Weights of a small GPT-style language model, trained from scratch on English Wikipedia: 267M tokens.
Each number is 500 + 50 x the weight over its row's rms, rounded and kept within 0 to 999. Layers, rows and columns count from 0. Numbers have three digits each. The size before them is the row's rms in percent of the matrix's.

# layer 2 MLP down (transposed), 960x160, rms 0.0891, rows 771-937, columns 40-79
100:536541466596469461488618481352501535492436584600545518512408592498494549541532501453446504518492516536461465488502480498
100:463548538511500563568445499489597514360534570454485482556562489414514495477515536583559474417498543396451508531487499519
109:496554516462553498503566413395580517603508433593473528497591515523532533520520476446487445571416521528538383587558500566
090:540472493417445484458447533452441537456440452456486516512424572561456433489500537386524470472531464556576416541455467451
095:417443511513454473450442592475448495511451535486492499475565458465496558476414463501353519483479505483508488629483501519
103:604546533554340523427448559548492502525417530546600551536584431584531504534510480511501523525446469486414537536509554463
097:499409501518463537411520445584475367491417487465509480487516437464501528556479427479591421441527465490516505428511442483
102:468472531495505531526418487478504539439556480530560589523520527442660573552512538383451539480518491543456419581458544531
095:473523521447513476482516505460565500515477549442497507542536561444448506511432480466498529397497497498388451523395536530
092:440552447478492486629524505499515562508433470502499514528539480443515488490414503532500546506476588540485549525506504503
100:476462599459479487436496556497530578522407389496526513485558503490547544508505381493499603472443575453510523504448559430
093:468518490594515483478539507629460412461504456462597420515486552507575585567489462406575523364486478514440490561471458437
100:514555469589506469476516532468548571580490502401576518416515409509478455555478477420521563506576437489531475576510548517
096:544459492547563468497550562579482473446535511401575481447547438518505431521516575546491520481454450500482494547490545467
106:653477489523423533478442608558453484517622428431594491512508516482512504471430508461502388581482450553513452466510479485
096:605403525521497585480481461498410511409493482581455533536530485551486402500501468522522461555454445442493477466434546528
092:483618401580520484497561500482508521472478523612427494467398529517523420494488459446472464396514504461466479496476396531
092:573491488523460537430520488470480584507536430448503479481466501565546450462527476488436431400499615564560531545581519537
107:424456549442533598476511479577498505530516432485512435583488594521547450413479470446437511461503455515519510549465462562
096:558524445568460546387495459459490420435532611449564484492466479498518468634473467503500447498498475418615528572521487489
102:541517538532374471386414508399487538521459573500517521495545536521447515492423505407487376432453473477448481531476518499
101:541514515474512444517504465563578443500501408527514480504516465541541476472460430527511478479508478528509567467435521461
100:465543540422390527510459445580537498571531442494524459511576484529559528449419447512476484448563608534446465550471511554
094:472507471514534527490482515508453510411466494513498515459511475473469504480464543414538426510583369548537438385530513469
097:485496515448544458455462501538477551519452513484483562531491488478465551486490476497465513551554511480529454502522525518
107:582479550652472510467520488526536515512473449579410429534629441436512497563508490568489515479523549524552486576494422524
099:446494484382421490447613465448479479471443553578464557459482450576454599503499466468498509482503443462489467505509518530
099:505500428459453470516544570471518481527466477586537464544457453438505560599458576468542587524493491574483466532544562489
091:516493447441521528450473558467499410513416487436470471544522487458595451419510457436531478595575434576566488473462482455
097:547469472465655450544561444487552464571413490466555508568486378496442504493587528420435546495445512430514529476495523565
090:452567497544411535529557544542540435447463461579578538495598415502505432477416456562539469509571546432488440558420419421
086:533545534381556532459498603452487557500540512405549419494561428480593588532531398562498541539554431552499490466479498528
093:565514497424553408412511555482457562522577485468469527480488392445492499465492519542433517464471494439459468476482524497
099:582551549431548503531473519487521528526555529521485547571515486544554562491455506454445482548449525531523526579534473462
099:541562578441492532530541548462555448453552522484475547544567481502539471534455495467509483559510505570549463497473483499
095:536482524471538458417600366468494460558479529536532458538555443503451416603538496658488570547472471452552518438447556492
105:513472482482454568498451425538480558493516435465403477580488492458517481508567522512520526469554538565577496439468417555
108:473378503446541485458484505515377419541523458517499462451515505566471510498505511437547518554494572476495542378608451552
100:480546531427495598485551540580550578395492538495490474600497431436574504558514399574508560486409571491498503537488410521
093:419463432459521522538477503476476629464462504512453485487545464524471504458460490490526535471420587457445500450487550601
093:552542502513496549444497438511458557497442510470489470606485447451527536576465404435498559532581498559569471449549430495
101:448579514492483472506455486445499496549540464547518544447454488465588468398500391476494508520550626506443449520519441512
106:483546433509455539522506446529487556474524508410424489500523516461521450459565513479455525549492565551599496516500456499
083:485416485594466486479579410471463513508542477585544458549580538518380423614556393353581570491459536545523496505517571462
097:586507462497482610426534467588479531458502519450479477431444513551520474499561462453493598511565426482495519532535522570
090:623502512495477511527550552595568461506477506552601398529502443411564528441570469507432513498508454666514539491470482486
100:566554490533468489595500513474483509468473588463497620507525457564483495452528533436443493439408469466547469494437528519
089:412528539531422539516500548592417570615456510539488505532504502475525470527462507440584447374535564570502502463532539445
106:546451579529465556513581582414464450532381499468441533567443516487448514525465509427613449540502445441514539522383568564
106:402539448472575507568445485462435505474535482449554513534521478504484496541481465582495461473545519511520426592516531486
102:466484519508575463473529439540505584475473505548523444589452467500498548560521517415479558540426432530527550484549442519
101:511443524535421482480501496413508564532428413486539519567530472404479430476461443601548541455429503559598432473526481508
095:557480516455528549474500549553539481514490384439526534585491596504502571482540518506543552504442480531469465604515457520
103:556526523554488391411534480495523444492452512450543429475461476506503524559468648471529503524429537505441439499476493434
113:480544470435522536491506552485442397415543448465420579557571448592489545497458539501530481501511477538478561489469567536
105:539493487542586548525490510391481428424473450554501422483568530577474496453545522336465471476530533443557564488540392455
098:616469555424512460424533500405536522533485558463518513510492459538494534528398522528535460435509499496473505517490555380
100:545468544552516496609549501552512517517532538473533508454533428538555545461554525594531436455406481499476524455540494511
102:518435575489542488537531525570492634468457529522514561508530530499346560507458543519450544455435579523572449559478442479
106:446553529530540493558499464516469519520404564513476581559519474491455589523500379486487548485487458542428537593469545541
100:573516465510503562531465528419514449423509518478624534530431484470459538532512529471501530530541566475432575602465511470
091:514534446494524488515587561500518487439488451498590511511576479545541495506466546506465553570464442467481477587502513418
104:472528433552513583453476510535524386475449487451612530520487477497524565543547487460473463551457461519509519481482528429
100:417515506496542507463494463425445521571520412546490490543469432479529531513471476468580540483492559464491555536547523508
105:491420545508482562589539510511415581622490533550498504466617511490504524526526525453505530468557478533602510573471472420
093:516544470547463451459526536477462481431490568540510555526485564417591432536534466436452476548537524527509523358488444544
112:495492486554564491487513468521508505475432507537520371471510485474541519579463396521488505509487597467457580501496482499
096:519485550537533455530454495405514464463478497621455597460497501519452533518456424554540607565481470514546479466491566486
104:518497560497527428607485487479507613447429481525480482425443475494514520453547450542548431601481545486446456520566512458
107:469468549448479528502527529580467509421558539417400416517472502575566450518521578441444493547528511572504505437532495550
096:507487490559518549456561513511416559429460514531481547522511469503545582520455371423450514402546497470488496590476499513
098:591463574579459512489463549437475481507490434489543375489491552464460563511458544449481493535568493605496463485412463465
095:561418551414537506472548485456585467475505497612456465578526284505541522484453465516460466505545439529547549459459586562
099:474485426438513527495486506555463514530549479503532461497565505492620485480378510492467451559476531560489557507422489497
104:538498462577534530437571592522593481439523364521503508496558466470477536548463446495487565463519521520497465459489541444
101:498481509490457439476532388486394485552477510497510471594485551537462502525560497555425513574503550605510496462497400526
103:536460574396561482447543451546430460556478486511506455495542372476505551480517494439482559541551464510505536460444457441
108:416450483539528481597420482388472498468461476428531517471499434551555512505529434533496496491475440531616513531494519471
097:484522539505462404464441546517535334462581529468532450429546475555476559511517480564530393479480603539492476506417522516
098:497550541429608476521472444499509423565464557509508523524498503462509498406454455540488477490640586542474490535589477493
100:526521595568521527566457514570477570537528503589394462532504435509430571512432507431471468491462541488513428482478456476
105:607462495488538463528430463476470568538423491476523537581531510444512488462471544488412575509430471472485425438345472461
111:513490426566536539688433511519556563547344501474480570428452433420531603577507443558492515504543467519498520537483491485
103:531514487480538622398476522516416459503564544460564599635507523452397437529448439467456488483406461558378551449494533462
098:497536541557534566577566462438536458483324494525564535469516416513511534496526439486522526544477542474515572470522462505
092:460491504549549502451413534539483570586396580409531466535427498478538524496486517532524511477503517557452510409486579341
105:623490497562444486510546451513430450539451389509405475514484448506557494487561485505491514530546476492487605516477374487
104:580568539496458434488474477539543484544548603478461487500465618601540533487544538476512497400388455442546515498470461546
105:477533485580556420470566420514532441525513437476572437463447459523459445556416510429548504505441564472495459560470355476
099:537555420589493557513525441491416407474528540491487426474576528512509469594444432459429479502506390596406394550471459387
094:550469596478422440487564551483500540555400553439617465503554490458449548506464495461504530539521523526442554477504539476
103:487517496576443541487494512469547489456471497424513455469443507576428530520553484509444518523571561518424547518494473491
098:507454469359538492525586502509438462467483494535525418459417472488567442516477537521564522543477507542476534520417523504
108:510471394512532522379582462527560541487490546416620529426481534565526591477486486520525485509468488514464470471505420512
102:489512388485510550551496497460467517394564483499486471565497450535489477539409469553558555562446552506573489534405473493
097:395519535449486443330568506476466476566469448556508428438490562435481488415479466548502511522484459618432437532551440469
109:445447449472561498615538517468562656551469443533508530448580398473488461473492463520501542422470508459478491522514437498
084:500488486501551400528586623510541464564505448527483482521488497506477511492438456512526475595495399488454479483505444456
100:552512591548424556505441524577515542492618537524484534436524449439472576587511484458426416446544564496539384511588456451
084:615498539541473449512509530482512530475532420653504503471534495529498499546532416503469481498435480578486480559413424484
100:519465499517445521491468430453462445518454495546482574623525467519465553598499575483427647416516491496542530545436520546
093:491437613504503438543536511518431472474592564369511502548544533500547436451412502437564451447482548531443438512509638540
091:464459421572511487508524513451524441507492544547495525481444406488503482390459401474521485555492591509577586559454423435
098:444442508534489534534581543539412498514445417604507567536548481427501450498525395441530472540600519500443544467501465415
101:532491523474528602493519497508496441495453554550439496531437571617476479572542456511555508508488548551601422427540540475
111:473467535583520500601505462507462617536543474435544558446497374552432482460532503507460559455488538417418519437506467583
084:484486438514510584541539496502531489492558448542579480547503434447526542489502423457506533512521495451428585444501502527
084:507431488477535490549536511538432485500418561482436554427494515456539473421482458552523593469532530529426513565532508481
104:443448470580436501474486545528558518443597497459548515481554471457507506524501536501428505480453478636499449575512502427
104:540555528483555442587513446460471493410475424453529495518526556498587605480520485517546519570463416520493547515539437579
113:471460443524511425555529516438550535538456477539460491428476563524411498446467499549504493374477500376536453529567448488
107:560503527494490580405528454478477526516486555485492502492558500610474510512441605339404412497475495555567451514540424444
094:537471546513536505547461503465540480517530531491431466480521549469481427507490558602497522528521490431522508424508418434
098:525474429451480548538453509521436452503473467599502524469590537495525466543509497624464584564512601512490561427456474492
095:545423548552549458478436581580534435447467449491484498475463464502552464527423454570485447444523570536485454485551523595
100:506521496381518502556529578476484437429433461512448610582516489506489520477458420502487433532531428417522493448458482421
089:557405433602487455475528478520591504439463490520515461487538477420393507521518415565478512480508576514518493501426389495
103:520509434555556490508483454489560503505565446504551518533427460464526449535410373402435497484522495471554525522478513479
094:530448476532461492509428428480486533444453476506480504449441462525511483503506470486505537547460511638554414553426438510
100:475427488419562462481448449400559477535493474424562530498504448564505533412439433486476429489477477465507507517557567529
106:468515425532495548445514626513484561576532483520516520503473475563424558485611479469477417544493505523492467454478513447
087:543562406498469452546537535475444456503518551562506522549505490481448414533492495509468490563570581521414611469440540479
095:477535485456570614529564492576523468446518524385438451587447492520491414558499469554498569478564561392458522473515562520
109:540543494463597570422500477508502471531417459412500523563495497472615506473433487493554502477559460513637487546550428475
096:458438540453537515518558517431493536581443562570435520516539518502456540492395531498541454487543480497494488530494524479
089:533521553411496494615465571510513575470536414525546563511538510492498524329548444448445537500546535531429448494577481446
097:500536386519510565450488606473605539454497485485553467506518479586574502476397454526469432566487505559535466447544452488
081:517533576436566469516501516451502466399484500537510510496519515514470497525551441454521514412543545477493490515467468477
108:489452489544590483532407489447461545534532485461401449574534517529559516429538519531466495429429511475460457538458494429
108:512522467616434539470495557534583502555512483531437437480486470528513461494492440448414493492646557385530545443590451437
106:516418569490443485537382605553627525588586504483431594490552450547431590614455498534534535487479549520521417468464486475
103:536524603378498475463527530509451501509452443431441524491568632487592437545538508447558516549484466532531499507500481548
096:547491571483576457527591468576486447444500491451502502417553544495481502490508507502516567445505456455509522480582526466
094:454542445429531507412510543524473494477530493529575470404590577533475363449409542489551601387532517561479410519486439517
086:508564428561501404539525479522450582484547568453486517478525507523449530476440551511580467331481461395504564436470501512
103:576539509552505476422506477435452627492517530508518496478563450482465487560434438566542519545424415509589578561420497478
102:569523547531529435573504485358459445534501471411552505533581454543525617527427522481519449529547487593552453477511514552
099:445416453450563420517515483553515515481463431543567475541508520498538593524496466493544494545419496464418431439435425505
104:590509416538605509554496488575505563534431540585545516508489520563436527550522536546448542546537487610544565515475496502
097:488484516497454457535502466491562498484529539562590442490527441588449453539513572500538509494524632504416503507488477411
099:476525539560468449630464518538516521587428511485671547437518496530490474544417502478510650419485497527496405551442528417
105:553467495476417497533528503392467490422431517487524470526686547421476526475469450468501400488502441467514443574442464510
098:423490580619581495523454470499471548429502416464541503618459474444472490578513426492551590492585494545520470581522413454
100:407453474521568533556523499492514484455507578532537436511493459519387437485566462359347512556444515485503482579478519515
111:490536520398461561474470527503483461480448494416471484483515540514477436535431457482568551537502482534507468455509514431
105:493470516451530562512475528499426511563451469496564469568592624498439571493518517483568562434434433533536524536544510604
101:590458622478500546479485564473543474514415471392511489601483508562418413533504443408441471526599505521577476433501504535
098:455507454595481429504458526443519515471486472412534502509538375440502528506456523473465447570586487562501580497435577464
100:548571502487539555470464493553423444598494615458510522514493591516533547475471469507432394506602608507556509573524419508
105:587482530456592415534536508439422447415479410554466463409565521622457540536545508490512401607480501525478511466471499522
096:551617461457530528409581549500522508522503576516502482631414473448456519422527474521537456517502471523462528535583443514
108:542409469523538474452496446453453446525510545452564523448507514610422613500478550515545455564480532416492429453487510526
104:515527503481589534467499505479512542614559457507484491482552600516504412488563522457415641524474467437523498484521543448
109:419523487460441535547529533452542465476510618512542479513455449494553409520433397474487434534497443545540462501486546431
106:481497482439510573442521404609484455510471559423436562578452511400601559562590543461499528460479464578511561501447452444
099:538419521542512489470436502495505512562469474464525567532511552538456481539418534496493453550484515508419496460356529568
104:565364490557515506506449545502549486515432444561527484532434492494466515512544461577434448466523468570529512432513400489
101:506527556536534498491477496487524493540434500521604499561446469493570548422503507498551544445462443469551449506573462463
103:418563578459484451546495478511505453522480557377558403493485492527543462469443452438506545442511461526508534496380435454
097:506533495471513449499505464485501468489477552534508562502534460605566483500459535533490472495445578488443522528497435459
097:533496543530400507550513501504483424481481489521489485479545523476495572511550434476549502478439501531425514465452498566
097:550514456473518536524615485507516456575495530506505455506584412464512444509396486485471470477482488492522443410440451443
099:552442510513466501518490496492586597572461396531478528473555555506487489465453566473454492489628488519451457505379519468
105:463460536527409449487388461515472444501482509492449471469505539396528474483490442486492555387560503468486494522384382493
096:576477464412557544533455567515609479490513492460525386587500543551527448501532423566455451469534560484553538492455461582
092:451572408568542458399422503472481392544518533522494464569553506561466525505532499435527563482514530535504500475518528471
105:494563484504536517515476533483468497496581489509541581586485564487486504452498491530479574515455549539469498510506465547
# layer 2 MLP up, 960x160, rms 0.16, rows 772-938, columns 40-79
115:459590523512550561550461358509558536381507575451510501468444457426454591455418521494445472494502604500440570447479421488
097:473536473542569454555491444524547502559512524545489528500466459494483416521484504500451460542460604519498412570494536565
096:529553486549425489504490507511549509456409486503489502398525474534517515510562461550513506427511482509573495491527489500
097:483499527518473492532542494433574571433535426446515562506582479411487404526498488524538508376505492491498506552494478474
114:463558478525480571539455528530449450545509528545502463461495579433505542600490487523409509562490478472520508485659466477
095:501507557469527482478542438535549520453469546549498459493454435438372405493459479530608510501562471494506439442466535559
106:551496458508522532453496502506495397535486495521513596560511475520564466553567617495464538520493512492410406494498524532
095:500555535504477503498462574472541429472526486446605458469478527521604520539464518554506448465563497542412500463528480498
090:449514562551543532461572487477540483484546500498461454486490526481418541463549574536479575555591509451565534398517445556
098:441457495594536554435465565555491493513502500463447565474446584447421528526494468476471491437400477475509501451449524425
096:477472497512457575528435439420491530547586537548386417452518475561537532532552430452478444573583532495538542477581508486
101:481525503506478465539549494484464445547502554427527435423482485516518459610463500475490497480463429512425555605492531444
098:503473519479469524477514446632530619513429362505487402516405440508494506485484491542561441455511474416488522462472523471
110:591488510512457537481502548581485454529563456476539450590503509478430447552403492400577426527521433469474508453436455512
094:506569473561445640454563546572413502506463499459508479565547440464531491516483401502508470429534524583550473478549566507
095:571529571422592569583498480504488467611493499533479395430568478595513456536506459586412510458433477518559503499420554477
090:513434554507413486474601476573511444573533450531550560477585538454474508537448456526512548540489534528458495539469490513
109:494522527430527485472529460538618414535401474448602499592502550499491443437492461544491505489533570411601537472576459437
102:494564440469480487492517448493483520461528496555487474470527465478389567582488384471543504509544472489513502536499543512
115:452513446421513526439431513417498447536473553503513488531455561585512451582401508462443458463529472516500466421493455532
102:543545456440489531549441535550515412529562526525471543445479478525474561562494411587533517492496688427518534477456575502
114:448566454484483467419469370524496538587461494489492444423417442458507491410531467592431360413499538444460434422509556570
102:497487537533589467530597497495492529578516637558581537543517392438469531450505576428441426427494470518449509545492537378
102:431473493494558534622481423598443491464545466441494526468441503451396516462485466556526465515517575443481470494593406512
104:447502458526417417483465566452519502497421523402458399543461503509470472476525530557500561572519468404535506493558519552
089:479477517491487393471438486544617486535496494541451498507559463511494501535465508394457488371466438478585540427518519496
111:414538425510533567526487445429481469539486550532508493502431548486510516487515482585552552498470486601479522485415475482
089:551526525551542563457472519523572509496546448432476491556476428509504567413479526440608478516523461555563531526411532478
102:512489495515573520514427490485480436481478622476482439535461464477559426542451490433493539488569510483505512487496551502
094:535512518454478489452488526561477439533550541500525487410486443540469474547434550525402551488552547513557528500527469540
088:486530535487461470426515380495536548418516412494460513435436497520503533581441430499503459554511470493496570452511502547
096:514486548427555530460462424514401512457475526486535497599551499449561373372584573447490517520447513453462576484536497534
100:497524522573460517455553479497386429475550531574439570420522473467481435487497601522503537427400503406453460499502564528
097:494558616540521437477453534536513583483600468540549521467509444565547501527563524515559525523452555553431460533491537533
086:518524487563516533521563516496487468465541594518465469563494390553409473542518570578536543551416511447468549499483478532
103:443467451497521462460443532547531525537457431438512469474533487439441475530498458521532479496523463416547534495415574562
112:505497474420556548473476521588423390495516466509503546532405485495502453535559471508534550531475516500504525497452470514
086:537476442492471532484521551477429469450548505490544436445431568497552448406487419484507554563526487455616454545473490440
089:429429516471484489558480480522472491409528491539409538476534479433501430406474519553533500512488536439425557492483434531
092:420484515448466476499513451510442452586501437399479573440495528455484443541578412431542512504484443460533429498530502432
089:491445510516509438446496458531508523536457548541475509448470518484530506448542467506529583490480578484451524424434450549
117:409453470537424462443556470497558415454532481441523495461556406499556512483544565424536450580487601518515527537565547496
087:486583589409579530570471521518479559481434493576545479434420528500577537452439480550470493444502456494570504485520470473
080:529535536496508474456518596504432406493496539479400465443554530418504456512530606505504486549552468534420581622489507543
087:472485535480424465513577483552570513515512466576567394535460492568441415543558429514577520560504581434564436503441519567
109:636580482503480532481446523516512483556542522521486414445480507482512490562508537458453539486510495458535527538558580370
096:517533483412509522487455409475503477481505404431566485523474463431607582474520478534529528374562506508532490482412566552
102:474515454561465562589553485430530471428479558479461518511431451545449534507444485523526444506473475400460599585469474467
112:433482557450512494474524529435482524461497544550584529487537524558588480486462580557468417507501565550459479487533580513
092:378501515458425555473466503609497539388527510530466404579444484496463561487483524516475496583501511542593533572609537534
103:415491505504462431469636504495528442511533546527517481495518430441567446447579485550539490520462513520436488464485419592
101:427568470587576468516567561464421503492528563466451441419473493544465466485491479459484482461464435487459542632482569426
096:545517507552462499548512442477497472531444463441529563497483445542508635538478532457553528518533519488441583442539441518
124:425566489384409590536412541446544429521630462484502529408532531538532448477525542562454454430475582541469524423478579482
104:532509460583528528544506493425494447495559483586474473451422508494523507480584549473532447442466600463537524498423441515
100:557533495500535471541460461433529526438474464448548383528490530454521539529477485492520487518482441501454410484508461538
099:523461509484535585474476418542538512428563620492545436463544529490430465479437524490485491594372507461497419515421609524
094:453481556505467425517436538557562513463483545554511540552432524500551472571531479495441453524546606499541491485526456465
106:576502442563481464484566527504426465433415532505472513538489430479538529503489547472468552443476518479506413541433475500
107:546464507449562507570461494561555521535503479497506496503550545475538528514516546528535419512437539500434471541535490500
093:430566529523544540503541504457419525522520561518412476483420467415500573482492561475419383570522496547576420529417545402
094:491434441491474501484509582458510505453450490532468504531527399501488518477602445431541488594453458462464461402572465498
093:443494479479573483468562364483542559441560421503523472560412444481409508454462543501585513503490530490488565468509574461
108:526535353518476567518505486554451536557464554498549467502401478534543456555421484526539519525512495448506525472596598490
080:539576547540497458542558580474524583530534410568483612398478497470460492463509456520536408554503586569485505492516465466
116:463434587522471461446517548508515473548414496488490488517516471442516473539464511590453517410418472546508452508451487506
083:591561584477593430557505504445457544413518445538475570537537495468431477465465467524519499516456509512496489464394461522
107:610483432545459548553503495549481541519485458428551537537424518484570542558544515526502496403460491554433526571493539578
113:386508523455439471518498533511600468458565492574419509551473494539600455481562534428562438618526456432455507516564472434
091:478463515492434504530393539411533580560442586465498551448468438422500546567386541493445599502455502515496490469479525578
095:518448392435467535453451508451538555536477499487527470535404515481502530578458537459531531413443493427432477506474390574
092:571494456506492467400420457592512532587502513496525477452513545507560509504473532500472438505489566520538561480534439459
109:472546520483428530553495488550524603595496501526541563436495444530539561437438626403512509485520522537539534455455460571
093:486527514498512463518461468482441474478411425522566476570426539392577453569526540481573448627423413454590478496364469477
098:429533513523536451530561454551486518524466481562540479522448564522505517467500539524501431513545498538478551545511506473
098:524447489555518538561554552443503539584527444437635480538488467543458531515534421472524491434477524505460571412443581473
101:512460563561435474504418388444514480431474513444493478511546511480483466455544567427514517534519495649577571567545505486
100:529451545515347475535408487448552456436492467483444507412584489636464518507517481525547470455527494458458553496459492526
101:537552543476528492526508497578461441564487499553491516478391504467449429513518497539439485433495510516441493530613519562
095:493514491536505579520427510502413564521502551583501564575528502510433432533515623485469414479521568574529446477496490553
092:548441461448609497465368507473454568512474508491407547635464411454486469513491529491482459565488507454417422493428433462
102:455419503429486560371551560454447459490489567507456469449570541560486512431486583486517486459498537582515561423515504482
104:527484474487530573383500508404493490406635416447453558479474439510522502529534518502532440561418487510442477372528468497
088:419506518538490565472448514444537523487417548539439587525513512478469493465479469452519464533470500588485570421575432538
091:568478526537475510538470485420531486432544488451485487574541455487569507440549547461446521437479528451557507483558473521
104:459528474541508470562567468411482488580442488526409477548422450467433466478629526515592460532465559471545545503534541492
095:446421525406481547423457536512519534546427543534485473570471478484493401549505592517507553496468368523479536551526347546
116:493547448476461503534453449470543503479514558493505500512479483498490471528582482565537525495441493518486539494447412550
098:546575458567467526480519445510453460558465561463571484531429472529528427477543472506537493437502444577382476496524469404
092:519493534538545494511469471463552538554476566499454499500480420597487537473551632512532490540592458494521472525459458463
103:484523462524464433429457531455516511501478492439521522497500506428426541447587513571522481559416509503526507447476594553
100:527541465445496576564514481507417544394463395512486533512439546473446460481492452477507546566561490596456540383436564521
107:495493520485479525387448523497444450523532490559498483405441523594456519634504514488478534530490458511518497398433409554
105:390483437484498538526441436513511490460536485605425444472489506528526491526443464550492502455482543526483410561465597523
101:471523481480571506481494419461405535611545428513557432470501594498542408382591504471487534535531475464561520546483455537
108:428437498508460517520520534524507497566595641492452517555483486447433542420467500509448476464432513508533522441478470459
085:569513508454558477422534602495526495507636533562441466553420594487502411420411495495491473533474487517468494540499503555
107:566501527446509522477472519546485472504537664464569548471534518477440530557579534521433410509524566457510477507569526553
078:410403501484505477521597519506541551454464653497543503552544530483543454454544463541515453514585548518484516467486526476
101:458476376522512472367482417505462470451525624604501469473475474465471500457562505485490531452537502405441489573514492604
103:535336525511565582455477391499421612421548503474441459520560490466518634471493536542525440481486571501551528511629478463
093:487468456570468457411447397464525458478459525483564548402543531468535499472548594634496526506489500510437476476475507565
103:515519454416569395526498468512572557457474432618536608437376444448591514439562470434482509436439504558487553458488465473
104:516518491439520466464541560491549388430488504506355528531431481518531497592483575550555457555411465534523507488466513483
126:495521529489523455598470435481447524521509552501583531499467503582511555512487499472508438474512442453490505422412443518
085:514523411623487510462502452559452447454420615507544437522443559490500529432501481436495532452502517480511551395484487564
085:565500457411513625542446669473566527590518503516598409578532567553511519460463442440502501511593540476560508431519470468
111:488516448430485470447506516473484533427567498490525577531437603366569474500463504525454530510523443587482525466524483441
094:435510615497483546524521484465598410427425421517506447480481491435396542516495559445538437529520515402544474459548547441
096:458403486453527571413546505556509496526492616552472494558468445526496427500526508443527522601515560514592601545487502509
110:538580482470492577505483514511569491579532487485566488497479467442435462549481562590499568549512549559539453475565526492
107:544597607535510457564514611435510578491525486503392559587486538489596482539645526530521474429399514477426509484479404474
095:554576432602526512470496493544516414394435453487482475520445509523524522476570542539440538467537494519538615416512489474
102:461427473515384484487544541391493466556484489451526528372430419589510511503525474609527442465551497484457561467508443413
093:447506534453533512514454520527555510394466483509466561454517542425473443505512471430485424581579519448448502484486531304
086:420475595440451446489429489523444420538603484555431546442443479552501466543452441478552464445476433483523539516544492573
133:529476636492528538492430507452481473530504463496509414589525459542485464574563533455523466512582515552505509439538429498
084:464488479470512487519485523548453498559512481586481452536492524502497397538510506448589504554531566542572555545495657538
104:390493501512548512476566489516643458488487498500503471569494487457499559512569569453550517443453504533586480348477576490
111:524508516489376510562469577491558511526556423568531414520408455483460526510579470473424459520555463446574545416533515440
090:444449401519584464427491585522468491427420500530542504462454461544529671431475509487517543450591462442546470493562500495
098:519500553543507480488506485395498530519477539406534455554503542452480370449471550525506546532491504435517493511370546410
108:434473482469535429405450455485485467473433540483490510530530486481531443536540520482453435541544497529606500372509540452
094:453518512504569517525532553395510543486512513585465504487535482487531519509474488506440492542454450558495491436487412521
089:558550505399507430437549539565408482410471502462482526434387461503482400587455493493547533479500446561530398547515471461
088:467518421581504513492504447496441550584454517516429514491485576493485492517459490461405450552591436592601553409491508522
087:468563488512503515421604566531459392539493458498526462532609476418436456527491369481568518485454501479495520511523438563
112:496417443598557530538428438495534490478617493499504496571473544463468505519502539473468542515482533537473461494531534502
104:401530375483574469447501468562499524497571525576505465486390502487437453485439478424539501545447473467380614555456614530
111:448488519373502560411510472492544523472457469522474482482459493444480447623525605547503556525474525578496455480560508425
106:473536529536528524529465427510504428527526536473493542366425622530528508407500508515533570486496505415553516530495490498
092:480443518469479502499453528530548500471450458516484484443520529418530517494578538527582463501484462517647551526561537441
088:607531521604535487518474442510489529511499578528600562517437458517544552487605518571455453522487512484512523466502515460
094:512535429433559489446433480467488549446463597592562445598523465418478593461512519493551435441363504464484503513484500421
098:532554527519567553504448498531470570472522463499468425475575499472422513526418487495450575560448466535506462559519507578
105:525493453499511405590400358486550464455499494498470476617572471530555470528518589439410425492478490582452519463563435491
096:409458491528483469401466487467498469513521475552494485459406503413470515464486531499565458529514508507544475485513509390
101:494551495536453442396492494485495482631487533497545555605501431512541559518553576484434467509552486505509609397513582476
101:543565541453404509459551503497477490470469564506598493486607523535536513411568592539512572526502462415550502384585534472
096:474408584427527543486549451466553440486447574394439522465475529536511480491476465473538491532479451387411481492419446502
106:597498441539470479615553525432530552445496558486475511520520564519433546491517496524479401520441486491502567547472487479
099:557452569467509550534495510532525610523527496491494516587500558491419388548529386479498540383521611568577491464523451462
107:491498460499501578409429529430477508518557520525503547547506612522471518367566518542482503472585498421508491480514601491
118:447431487447485484474501459524523537485569590480501444496419573443483481459496441491508479546501553540505581414564551488
113:576508509485498538556447488520433414464526468533507543546500580459465586523432469428523534495447503550474470600474554541
094:416495492522450449493475514520494459508513436425484538547476433481464472474502484530538434463521551527467504454396552565
101:538491418487446482492479508478544511460452511458441480568524413506541498514496604434495439562530515535493568529569528465
105:464480574540410616582446556474528482550465562531421450477451558508508495545631560530586489487528567457478474503481432514
099:533484527447469506528489445427448449432428347519508515458577554556465549532560481496547448533497591511389489492536522411
100:446478475526475398475534438512553518565497519502473545453463607580581464587544460548561451593478528483527443487606472533
094:528540491518521462576512479510483577494372478511404501575389501511573444533572460421498587472545516513533508514464408495
109:481513457399478542469539532524567479550546504447475520502523507499458510504578551514454581569370561405525538509609545542
103:503515513496502527589485522438423468550522544469502575475445522490569536469470561437569453495394455580449437509530524510
098:615538480464529484539491454540500542610460488460561530530552545489469526469472462587504449549467607408529471456583550630
100:585522612535530387461419515455538479617428513524563410577555456491527423574552494487484497588471459526532488470418571540
107:535525478543570477487408466460506525482472514487487528537499519416494471546533486522455480545420547551525574496515416474
102:567511484562601553458525597472482521452526503477551474514485456583489495485577458492510542533555563500458603489426629547
096:553558433417474507522529496458528551522488434488534466526469491493425556536500513504482506556491481418405446527518492529
096:522572528538424532432479492477486461459477488429497454517427510524508474524476526512559478449515506457427493533490559463
096:500547445448462532511454553533462535393523456542458591544541528516441460536472602484438497558440535444533472477550438527
097:515615488557562437517621517507508501535550531508586528468509473548493571425489530532507546469428436484603486453510555472
088:511453542479496592456521476452465533448537507401414525470425554434434503541512621418477519497492432496523349517505511511
116:494505514461486475371511523533498521463516529468497493477477499477488550618475499457502421556510468573531573550469568445
108:566494577512527541551533505517510447505478480427532444558504577533495513468460446439546594334530642493498526549539556485
094:499448515568567512448535471441481515509598465432579555487394520542524609417456510465495450541544530575559474524543424508
102:468500554489548412604439499484475544547504422427572480507474516441473474495517424476382477519513577562474482504586498479
075:398564487476583515465485517531488420530473532443556609520442545459502493379449480445545534519551445478539409430402442470